From a checkpoint of a small transformer trained on Wikipedia.
Size: width 576, 14 heads of 64, MLP 896 SwiGLU, 73.9M parameters.
Architecture: RMSNorm before each block, rotary positions, untied embeddings.
Training: 440M tokens, 3357 steps.
Each number is 500 + 25 x the weight over its row's rms, rounded and kept within 0 to 999. Layers, rows and columns count from 0. Numbers have three digits each. The size before them is the row's rms in percent of the matrix's.

# layer 3 attention key, 896x576, rms 0.0877, rows 668-712, columns 432-575
102:497504476488509544483454467527495512499543505519487509462473481518493486508520494505491488471529442512467483504485505471521456523488520484471465493483506507473561501515535502489494505520467498526490481507520490553503494517498551477487513529536493475527492488514534489567459548519535523523463483479507551496495481465503524488494511496488489533528517516500486510500527540519467492467504527501488553503486459463454504533512538438486528
091:544472477501470474520460496500557508497448514493470503472545544476506499554506498460534499546519533461483554519532472486544504487478497484472492499490528542498517510497518518471532522512504551560520514517508488520484497554477490443458542496492484494522548534475504537525443500480526499511521534531513480527501483494500470495506481505530454522506524469518482504496508483526488456487552444445449491471522470474490508507481539509519474
105:492520505504471471513529477512472493473470480500514515506529503465490489506517522514523502471517481458470493498496530499527538514501494468500452513508519468505537511508467481509484511516487480484495525531481500495462513521520495506511505528519497513474468441484495461494522480490493490476500568507494503489472508514483521459483485466533501447554464508461531453544489489522502533526484549484519502487519477469484536491495518525499498
099:477497511511467508500519518512463517473533468521465515481505495502481503519500499520474519536474501496496492550498457540527516489494490516494523507454514504534544496477504487444534517500503515484483489495483531522522512517493509474486469463489462528505529507550541514500508490497554520526518558510496480502479519443493510455455509513530453507501492509495519468494548500479480468494462499518481479504459515504525446514484479462544528
094:521533485525503530476506496518524468507541524547485464485480510521499537487508494529465458518476497500544496516488511474470476448507465504482482525553506532500484491434510484500468477505512460503449485483496472475491486475472505519497502522494513484458480485508523483533489463499525504520518508501529543471510512498482526508493538503503509520520492526503512497518517503510510488521475435509496519483532468539504506495536497460551492
103:523472519466501487467543510475508517504496499511500467503536583477528457516494499470466531487503480521522505525501526527487501509497477471512509473482548544519472480460487523487519506506561521504467532462512527432468515516491494508541510505520476484509511500522526475487474520510501512469548513519529484519485522516515532477486453522495560497473480528457548453446462522467480487504506480543531484522503511513482529498506554502525485
095:495475507492461509503512526523511478465497476478497493451550487504504524510458499440499479509512499549514488503526526488523493541498484522527455457510470461539489459521508492536507491501470519478484451514478515508500459547473488471517482489494499489513465504477480552510507520517526506444531456506556538510530486474500476548494507508492497499489511554510498524487494526567505499464524501486498510523491492480519503496475511487520498
098:529473474511504514504544541523524484478539519480501524515493552497520515497501506545487497494540476476488500550536458542506521514468508471515487503513494520519479522500504459465502526515500557517501481486476514521509418514501531473512432452519499545506531509521530502531539479527506506491513494502501506488501520528487482542483545497462489510499491504524501481498508507518483488495508514457495453536495478522472509466482524452498483
093:483487503567483519502500522511509506492496480516526540513529507445504500497505517529468492519483539531512500534501530473500480462510448527495555499500521470464524483501496507470487516517477469491487511487530471544496473500503504443524466485514510504467499500500507495504505489483499477544453504471544499548493468516514467511503509465545500489503472498519509492522546477469533479521516499526510505507522472456489540461494508485515487
100:514486502516500493487456505529499514445457480521521499513507486517498485527470486495555480529485486522509508493499495494494540470483498499511484482530535495506519503518491491489476491517478489517527507473504536485505460510511473508497513505511452526467475460502501485534516489517489536514479516510467505492502513521482478482500498492488483516499529505468473483494505471465481525550490492513526507498526484514496530505559518497520519
101:526465465506505472517500513513528531498527501499504539512473498445482526471512512505519469488510508487503472505491514542491501436468456485474480504441505475532476512565486473486470465478529508479573451522521501480519470507516478515521520537503512417483516492465496514497438505501555513486482519526446465489526523546549490487515482530498459448498497467530513530530522485512519491507481528478495506484495523546512465508506512523524528
100:464517528510441495507547508544512491542490516479505537472492518491461526497506502490494505525522480472471499478504488519528505478482509524527519503482475457484514498538526467513489499527489533487496435546441469456458514501509553486505518520467464494523507513538526477492497436474508444511508475492472521506495467533488478552509507526482542500430507477523515485477517472503499531532524528478465470504514462511476518486483511486507466
099:525453496524495514519499490506529505503497517520492443476470479508507487496471559500520479505509528491448452490486508528481544461494499526512473462528535468499498514527499498492490556477451499502442489485469502498476514506505526495477530504492529505469478480474480505499494524517500488478494521524549497465514496519515496509543445484506497461489478481456525462477480487503486506522510483494521472538517474488479474464540575429530493
105:480499514538499487489489510523518513502546478504498502441514449506515519516463515499489525469461461493514496488504516456462513519472464553511465514511535486502490451483481532493499510499485513495442529461494526493487492517491473511489471505476466478509511527515520499453498531502517528527493466512508469487476535546507546498457480461502472500503496510488444483514490500492470494530551517485504524504535487532446468508500447502517488
108:506540510509537523518507502513466563515507489531582486484547508552519493478475473500515477500483506529475500515500503492522513503506484471514490482482524549515495524497508468521496454472420530507499528515479511494517503493452486483496489501496533540489480493520475485491457503520495484521494452474516480526499484465486525554469504532514487470469480541479489544461472482525550471514500466458501489489531510490515470496463513492525494
103:485506515506517486516449523512538464463552469491514501485491498475494443482510497490529526545482509539481479549573519497459466502493492488497469506539469548534513481528518534515483489523470459470498459536531512506495506486512504484525504492510477517448567509522492489484453520489488498476488503514501498452525484503513509523494492494535495491501493519506533515494527484523491489558517520533503476569468516503511487510473514483490551
106:513482518479490548524499482523470535513489478541481485509498503476485491462494531525503518477490471536489480521465469505502485489465525471515490473486478501558487497534508495465488477504523507514534519507553493482507473452501527491478515466471488517507490500514497461504488493550506479482489484525487500547500504469514514505502518506520489519489460541471506519498514489464473446469522483487517506534508473517528516458490535490523538
098:495539538536510519508485531507518475506544458496517529505525481534470553524494514493532486494508474537530489477521517523512476534506517523514498516484500476480544529551493468517505471493518487470521523513474535484503492493482477525483515563502502505510481458533442503507484514499503532530527484504551503536541493491526512502473436518474488534510463551493507511492471475466503485497546499524523525530503485525521497457524461465501517
101:490509483479457499489504517473464529477475481524488533485504499475529519524519496543489485504506478500524502458498511522508463537490476509505489511531481485481514488503544504519492480508535523531487482482485520497475471478517507515500445468514483502488513500517514475510470504490539524501470496489460527503475511470512475524545491483490523467514493511529501464515481489470466508469488484476488503557446523518476517522500515502518538
105:512478522498498463513465473514508526512552456525477492504456471530458471438474508497501495471530494496514493501461518564489487482452474542435530512495441512499490496485462507475540548464530502520468478545510557507511495554482535499559474473503540491504502476488475439504497511469475526525521468518511494479476491501494502494473499491527465488480496527532516477491492497529496523548474460505449500462498475500507469524477487497508511
099:512494497482534492514473528483528490490503496522460511512547482554479488532497528466514498487466505563492497490453494485517506568533506493512518483496517483489485523535490503500463486502507467506471488516544481544508469510490497504523529490448457481479480487492514531516504534514483501475559500539467509544515529483458447503527452541501477498517457458492509479513510491512560497526446489488468536475526496473528532489483513444488509
102:485513503502489473526481463518491485486484500452482491484491553508468523525472468496465502504524504516492543531488445513497482505521467506457433482529522536525491505553485480497550516488495539494512514460472476524509500490473498492461535549499495525473489523473526485501538453535515508476547542509502521520474524516513501488456484475511491481517441500506452531488526487496519510516511498459513529522503502529510512480489528515512509
104:535458496563507462530496503522502509474519519479516495499504504488501532502510570501506517519518506503504494490495503542507533514512484471486467485512487521506494540506476509563508545501492494500517513453465456480538481507473494498473457543468520515452514523459509520517501489528527522516515531513550485478481474549495526494442489512526528460536534517515463513521501493505477483491510471504486479482506497515516551521514498547464531
108:429539485553524512542472531484500493477521518490514537489505507427538451518479523489480533492438506489489489456503526490456512527516512495511514478499506483520485471490471487540498485529521506465483501493460510481512506483474502503537515478499455511482476480476522490492506485503511497483454486550515512526496462514475514557533518494507543505499482487521460498489519492489501503513521512495516509515535462531492512470509496516490499
100:536496502499485444506484545544532531476470522491502505510495455483508499473526526464522498448522487482536492548499513498464506489485494483513491520514461484538484504504508493494520470494548466472491464518502475496484517538495485515535494465521500517507496510491471518476517513494572473523503547519522482501506492437517514525479495484529480461484510506475507473499493481441422513522490497486526459530490527547508497484539511478495524
102:488489514540516509501490492530487492474532463473500552515486518493511458511470484487505482519502541496492495479500448490450493466541509497494513527489481534551500520494483499486512493560495504549483534546539464469518497516508481530490499515482503512529515509512520500515476453501548507478493480520494512502507496480513517500468464505482505511472472515499504576505529491512524476448524525495462509498531485465521472488463523513488533
097:506516506528511491524522540511502512520522508502475506477540511475519521520544527468465507459509485560454489468442497496513485509488541546534532513551476530494517485491484466511457473487488528503500525488525464508452520527468494452540514453539479466482497513534513474551488514531451498498521483461484488507500494501493527543525485507530493513526470489499512525498531511433502521520501488545474462540510516516521481474537507477489515
102:483475515475420477516490502484532524483461487504488456426498501514520470499534481549440457513523522506493501530479511534500483510505480499500506514490503523494515464498479512479510485513489475553528515510510476497493453517481495480477526472498491503510505513510489482461488508524464482493515504493508478501505476509464493481495495535523479489474525482518494520484498505504539481488481459496489550481479469472516497464523507503527524
098:503485505518527478505498504460490489492498519477527533489515492504463505502498523501445484486464534539503485458516529506496509478448536479516472456514484521483486531528528513465464465474530516493498526461529524498514489522468521520504519468521508480547509522510506517476527562456487530491491516497508485475492529514474502507512453512535534480516456429466479482479507528499499463498507493509525535465493490457471500481464485486525473
098:509504483486484479497473456487515467460547546546483520529529463503495494516481528497496510480509496492486507523485503498513493525465537505498485512482501514517462479504453533521510489511481510526472486490493492536521490504474520511503497498523506464513514523496529475464482509529512503535452480482563549493540535481467520484493530469443519463465526512541513490510504495504535535528520512501513482493482493519486523484566510536517454
105:523466517538525505495473510516525513498499512507488511539515485492500521466475545506509494472562428497493510496528511515507509504492503547483515529511509506511493502549507464489480512535483471471472510530497507506498546522554520485496490478484509450514496553469508500554527503479503484447507519511484525507456511499482501501515547521516499519537493505507465497549479514488492499526488510469474492498538528497492473549469479507483520
101:485477470480515526492523534507537459507501517467503466506514550470489461489494513522511487490494500483548500479500472521508489556511493522505483512533536499464520495479516458519483521534507495460474484515507514491492485478506475482521522484488472477474525494509481493476484474486460504521517463468481507511513538483522511473469481502461497478572489505516514482495476500466505491483550487516499479504470508487509524511468483541506487
097:508491540537550499516495509512475512488493516465514503456474538457507492477515464489473530515473496492472502472509483528489475483506479492517497534481528468520518526537522453522482510498488476490481526554512471519486521501520514480530489505508450567507482514535498499498551470486501519476485508498442525479519515529532483479480485453492494515491511503471502481515534515526529474533485496528523525486516455485483472458523490513488479
103:492457508455456493496473493526512478523494484486536494497537527501480463496509487521525493517509455522507528464528494483505511455512515461499491514516472507493540541476505495488436507481489466447499485510512507494447528503496502529515496515520454485504467510516491491510514512501477465522539532492519495520447560463475457535510463528489508524512505485495518494467503514467509447496513523515482458544518481507516512488486466526442439
101:541495526485503518532473508515508515546492503505535498518451512497506468520512510499496494461456490543456490520481527486475499490499521440489510514460510484489519489496522531523466470455539533479491487463521503445484554483485470480510509540499546511483508527506527472500496567490511541448476514477479465529500527525503517494508521530522505494497504499488495476513485496504516493468522473472483505480467476485494465492473497485533539
095:521497509519520503538498521525479508510477474537499494513535517472475537532487488544511471483522544480542489467550512490501506529532516496520532480484483505532470489487517470472532506501497469561486473502484521511516531508537517464493518530546509530512468479495534489528449506459467503553488504485521480511466475444467509524479471483463508525499527519519446473522499505510504513512485509516515522519471504479531519508463482498519505
084:510436458500494489486471467460490463533473489505502502487535493446487494494486435489463506513460529550491467540481488507467531524447511497510495543489559509528526520451516495474507532512501504500471478478485496510505462493490453527509559494521514475464534430496511499443517516511511479488509499521477506541512527543507492539459500528535475479552465478482501464505505521526480503466512512492497496478550512483488542472506453487523516
092:499471505489520509547549468536498529476522485499499518509514562538506538509488509509539492478507517483518541511538485489500488526494479544523500531524529518509558500484535495497474473474520494468473510533489545485510484499497429527523479486495470502496502497506516477527529515509531512486490544528529533507541524528500461489465481478533483534486535499512497466479461529505495489505530514492481511518497519518517507521489493533507515
099:511535555448545502497500571476481491481489480486488498481482517492502490505490527535457461492476491516471570515516493501537490487523487515446488473546506476481508435511503491489518509514490492510496493517503470459499481495510460490473517507450483516507563528506494507524534513481486520521523535481544503489509517542561519472522469548541534494516538489512513488530476444506491474502496499522456522512494470489481514478504545504529511
103:519513505497479510481493466545492510496472496469501468458489483536494511508478514482468477527500478469523486553468526530479492516535467473464503526457514508517543475505502514516467486477475499499497481503489476523494473484517438476465527479502496476503451517473507534507494487490511484519517486535467492490518519522479505549489502498480475544460472513470474513512503493497508499500519512498502483542471496516497475543510515489457473
099:528508443437463481496486497512450497511539503511465490446531475482471511501472493522482483497508454538506493537503527527529491491524541430536497524494535493513524458495503482502498486497519488510485501487490480524515491496481488520521538533464535491493519534480490474511488454517484501461487538527543517567493543504570498485515512515480496505535508499455521513475514469506488500512462510500449465502537512493513472518537508487512509
097:491502535473552519505538457508453520524505513525477515466523526509495556546465435564466488504490488483520436453514492504534511500499441499494513544495517513478484467496509517512483526484490450545489516541492446513494493524524447530538525456547495462486458485486499520477527523517526480483544520501481505460487510526483538499520465532478494517503500493511494507516488464486471520523474487459488484491457533497506510491483492520527521
101:478484513524489516482496553526493513482460495470452486517493535557511477468524539481488531489514482497508494471542505466496559514503477516522486504453453509467510506503507466529461545518453489508479470473510494488473511596509520490511479503538478468571492506522505544494519506500492514486481459544519478468540504494453531502443504509502467468500539529525505502493491483506506478526485489521501492514470478484542518543540528456504501
092:506535503516500508479515526522495506480474490533526517473462521572484498456523493532469482480483515518517474500485506478460497493476489511527493476531543534485516519513494532508495500484497524530527523508473447524455484475510519516471499479495519531559539462530488497477445498501480503503533505474493517515491513521500498535473475507444491489491497492496499539525512509500499452518477468497490464512499528487500481489441515527483482
106:514490531452574472511491514496567508504494514542524464512518476484511506525555468523530512464474510533521483483469493484530466510485508485512537497480486469502476526512506492519505486513495470542463529527457536523538453495531489482510434466497538531490521518485463484522487520479477492480522472491460480469507489445499461524507541473497517487500503491478540500526505494480512529477523468516514509472519512470454460497481482524452514